Part of a small language model's weights: a variant of SOAP for these matrices.
Each number is 128 + 32 x the weight over the matrix's rms, rounded and kept within 0 to 255. Layers, rows and columns count from 0.

# layer 4 attention query, 128x128, rms 0.287, rows 8-10,39-42, columns 0-127
[[137 136 150 146 142  96 149  82  90 110 166 125 162 123 121 138 193 133 102 137 100 159 117 113 151 134 118 154 150 102 129 132 121 155 123 130  99 125  85 137 129 131 102 135 139 125 133 117 128  98 141 133 126 106 131 104  97 142 151 149 108 130 125 164 148 111 140 150 155 116 124 104 144 126 120 135 140 135  90  95 113 146  95 159 120 112 161 123 158 152 141 117 145 121 112 146 155 149 166 130  86 137 152  48  78 139 152 172 156 144 121 141 131 144 117 163 150 173 157 111 168 100 105 112 110 119 157 111]
 [157  99 134 123 165 126 152 185 111 147  96 142 114 140 111 147 121  73 118 132 128 135 121 117 107  98 142 129 107 114 117  69 111 151 108  68  92 134 145 137 137 140 130 135 111 162 130 129 159 113 139 106  80 117  99 106 102 167 147 110 138 154 109 137 138 121 108  96 144  84 118 124 123 144 113 135 139 124 191 109 122 144 179 119 166 128 109 143 152  94 110 134 122 109  83 146  82  85 123 123 130 140  85 123 121 164 112 131 171 117 140 144  71 124 160 169 147 132 135 145 112 151  91  81 146 124 105 123]
 [119 137 172 135 148 134 128 134 135 124 140 112 100 145 117 129 166 113 173 165 152 136 110 119  99 125 151 156 121  57 109  59 146 116 115 145 133 161 103 109 146 144 139 133 139 130 149 129 113 117 142 136 163 133 139  99  90 171  92 106 117 137 101 151 147 131 127 146 144 150 128 131 110 101 137 129  90  87 162 109 105 118 146 128 150 133 127 193 181 159 136 118 117 115 125 144 146 140 117 114 130  78 112 155 145 184 116 125 136  94 143 107  98  97 160 170 138 145 128 120 142 134 121 119 129 129 149 117]
 [107  87 180 109 117 117 124 149 128  77 192 101  49 157 205 116 134 130 140 157  76 133 180 157  33  96 148 130 175 111 138  97 129  65 193  87  20  83 181  76 176 154 123 140 129 166 119  96 171  98 102 133 111 102 100 173 126 187 120  84 122 108 177 141 181 116 133 114 158 167 137  94 111 131 155 131 173 164 151 120 149 164 123  97 164 147 110 110 119 133  97 186 140 131 164 175 117 122 116  51 122 120 133 142 111  91 136 151 155  87 142 148  99 173 160 126 180 133 172  88 134 111 155 107 165 124 163  80]
 [117 110  93  86 128 129  81 140 139 126 134 157  76 125 156 130 124 125 101 109  82 172 135  70  64 100  87 108 168 122 174 143 120 143 107 128  70 116 133 138  82 149 120 172 132 145 124  87 187 155 183 109 135 139 118 136  84 118  93 155  87 181 163 133  83 208 171 128 125 132 100 109 102 154 133 149 118 136 217 121 112 156  99 136 114 153 149 106 115 113 110 134 157 170 164 182 182 135 151  78 100 146 143 152  82 100  79 148 125 149 120  96 108  86 129 146 160  85 114 111  87 112  87 114 121 164  86  80]
 [160 116 106 118 129 115 102 142 149 153 130 144 121 119 160 124 109 129 104 107 109  87 134 139 131 116 140 181 112 122 133 137 154 130 118 143 144 186 104 130 140 160 102 137 154 137 134 119 122  82 110 159 116 125  91 108 131 149 126  95 138 114 142 179 184  86 115 115 107  91 131 170 115 130 174 113 130 109 143 181 100 120  77 137 138 177 162 130 136 137 124  70 111  99 118 188  78 163 140 121 113 142 173 180 119 134 140 101 142 172 156 117 124 139 108 150 140 152 108 170 141 147  82 140 126 125  75 209]
 [107 163 185 132 109 130 114 114  74 130 134 159 148 195 149  83  92 146 178 179 144  96 136 114 127 155  39 107 173 163 205  93 142 157 140 148 149 111 139 169 166 152 126  98  92 106 101 159  95 151 116 160  91 153 142 154  85  81 122  93 173 142 172 118 159 133 133 127 115  82 120  80 105 154 142  92  98 178 133 144 110 134 142  83 124 119 107 210 115 129  86  98 147 141 119 119 118 118 142  83 119 110  56 165 168 138  99 159  77  98 137 132 138 124 216 156 153 123 187 137 109 107 154 163  73  41 123 105]]
# layer 4 attention key, 64x128, rms 0.295, rows 7-10, columns 0-127
[[180 111 121 155 140 129 116 141 166 114 129 131 151 116 119  79  99 135 137 112 160 157 151 119  89 121 164 121 141 113 123  95 142  97 105 131 119  83 156 131 139 112 102 147 160 141  86 155 155 126 108 145 123 127 153 124 120 122 117 139 151 115 131 135 169 147 117 120 157 120 133 113 136 162  80 100 141  96 148 110  78 154 117 121 106 151 101 124 132 138 121 131 107 114 140 129 166 119 176 107 106 122 179 190  96 116 128 109 104 100 133 139 161  97  94 179 154 117 104 113 129 135 123 147 125 130 107  70]
 [152 133  72 156 145 139 138 117 162 104 115 104 172 109 111  97 154 107 128 124 148 140 115 129  93 133 107 116 104  78 101 124 131 147 100 121 127 146 130 103 128 122 106 150 132 130 144 109 125  88 128 123 104 168 186 118 129 150 156 136  82 164 138 125 137 155 114 144 116 135 149 128  88 152 132 109 135 129 132 147 135 138 150 135 142 121 151 137  90  90 150 171 138 123 143 173 135  82 140 110 118 140 126 114 120 136 124 141 135 160 104 124 161 120 122 123 162 131  93 118 148 132 121 119 150 136 128  63]
 [113 134 132 111 118 122 119 143 166 127 105 163 145 146  95 140 177 148  92 168 102 126 138  89 174 151  98 139  93 162 110 141 132 119 118 117 121 143 106  98 129 124 148 134 122 125  61 118 154  88 156 103 127 103 116 136  97 116 165 132 141 122 119 123 105 155 106 109 128 148 102 154 153 142 127 126 134 156 169 106 124 124 101 108 100 122 124 115 114 114 113 143 172  99 111  89 117 149 143 159 123 113 190 106 129 128 131 132 106 162 146 109  87  87 110 124 120 127 132 109 138 148 133 110 141 151  89 130]
 [122 133  93 171 100 131 107 118 127  79 147 114 160 156 161 122  76 170 152 162 134 133 123 157 164 139 174 108 109  82 119 130 171  86 157 127 129 146 143 116 100 130 149 113 116 100  82 154 138 133  89 147 148 128 138 102 131  76 143  87 143 156  95 153 158 130 153 106 106 143 141 131 123 133 119 118 129 154 126 123 132  92 106 115 108  90  97 145 126  88 136 118 116 150 126 113 141 168 110 123 102 147 146 153 115 148 136 117 154 114 158 158 160 129 145 136 139 174  84 160 147 145 133 135 145 116 113 116]]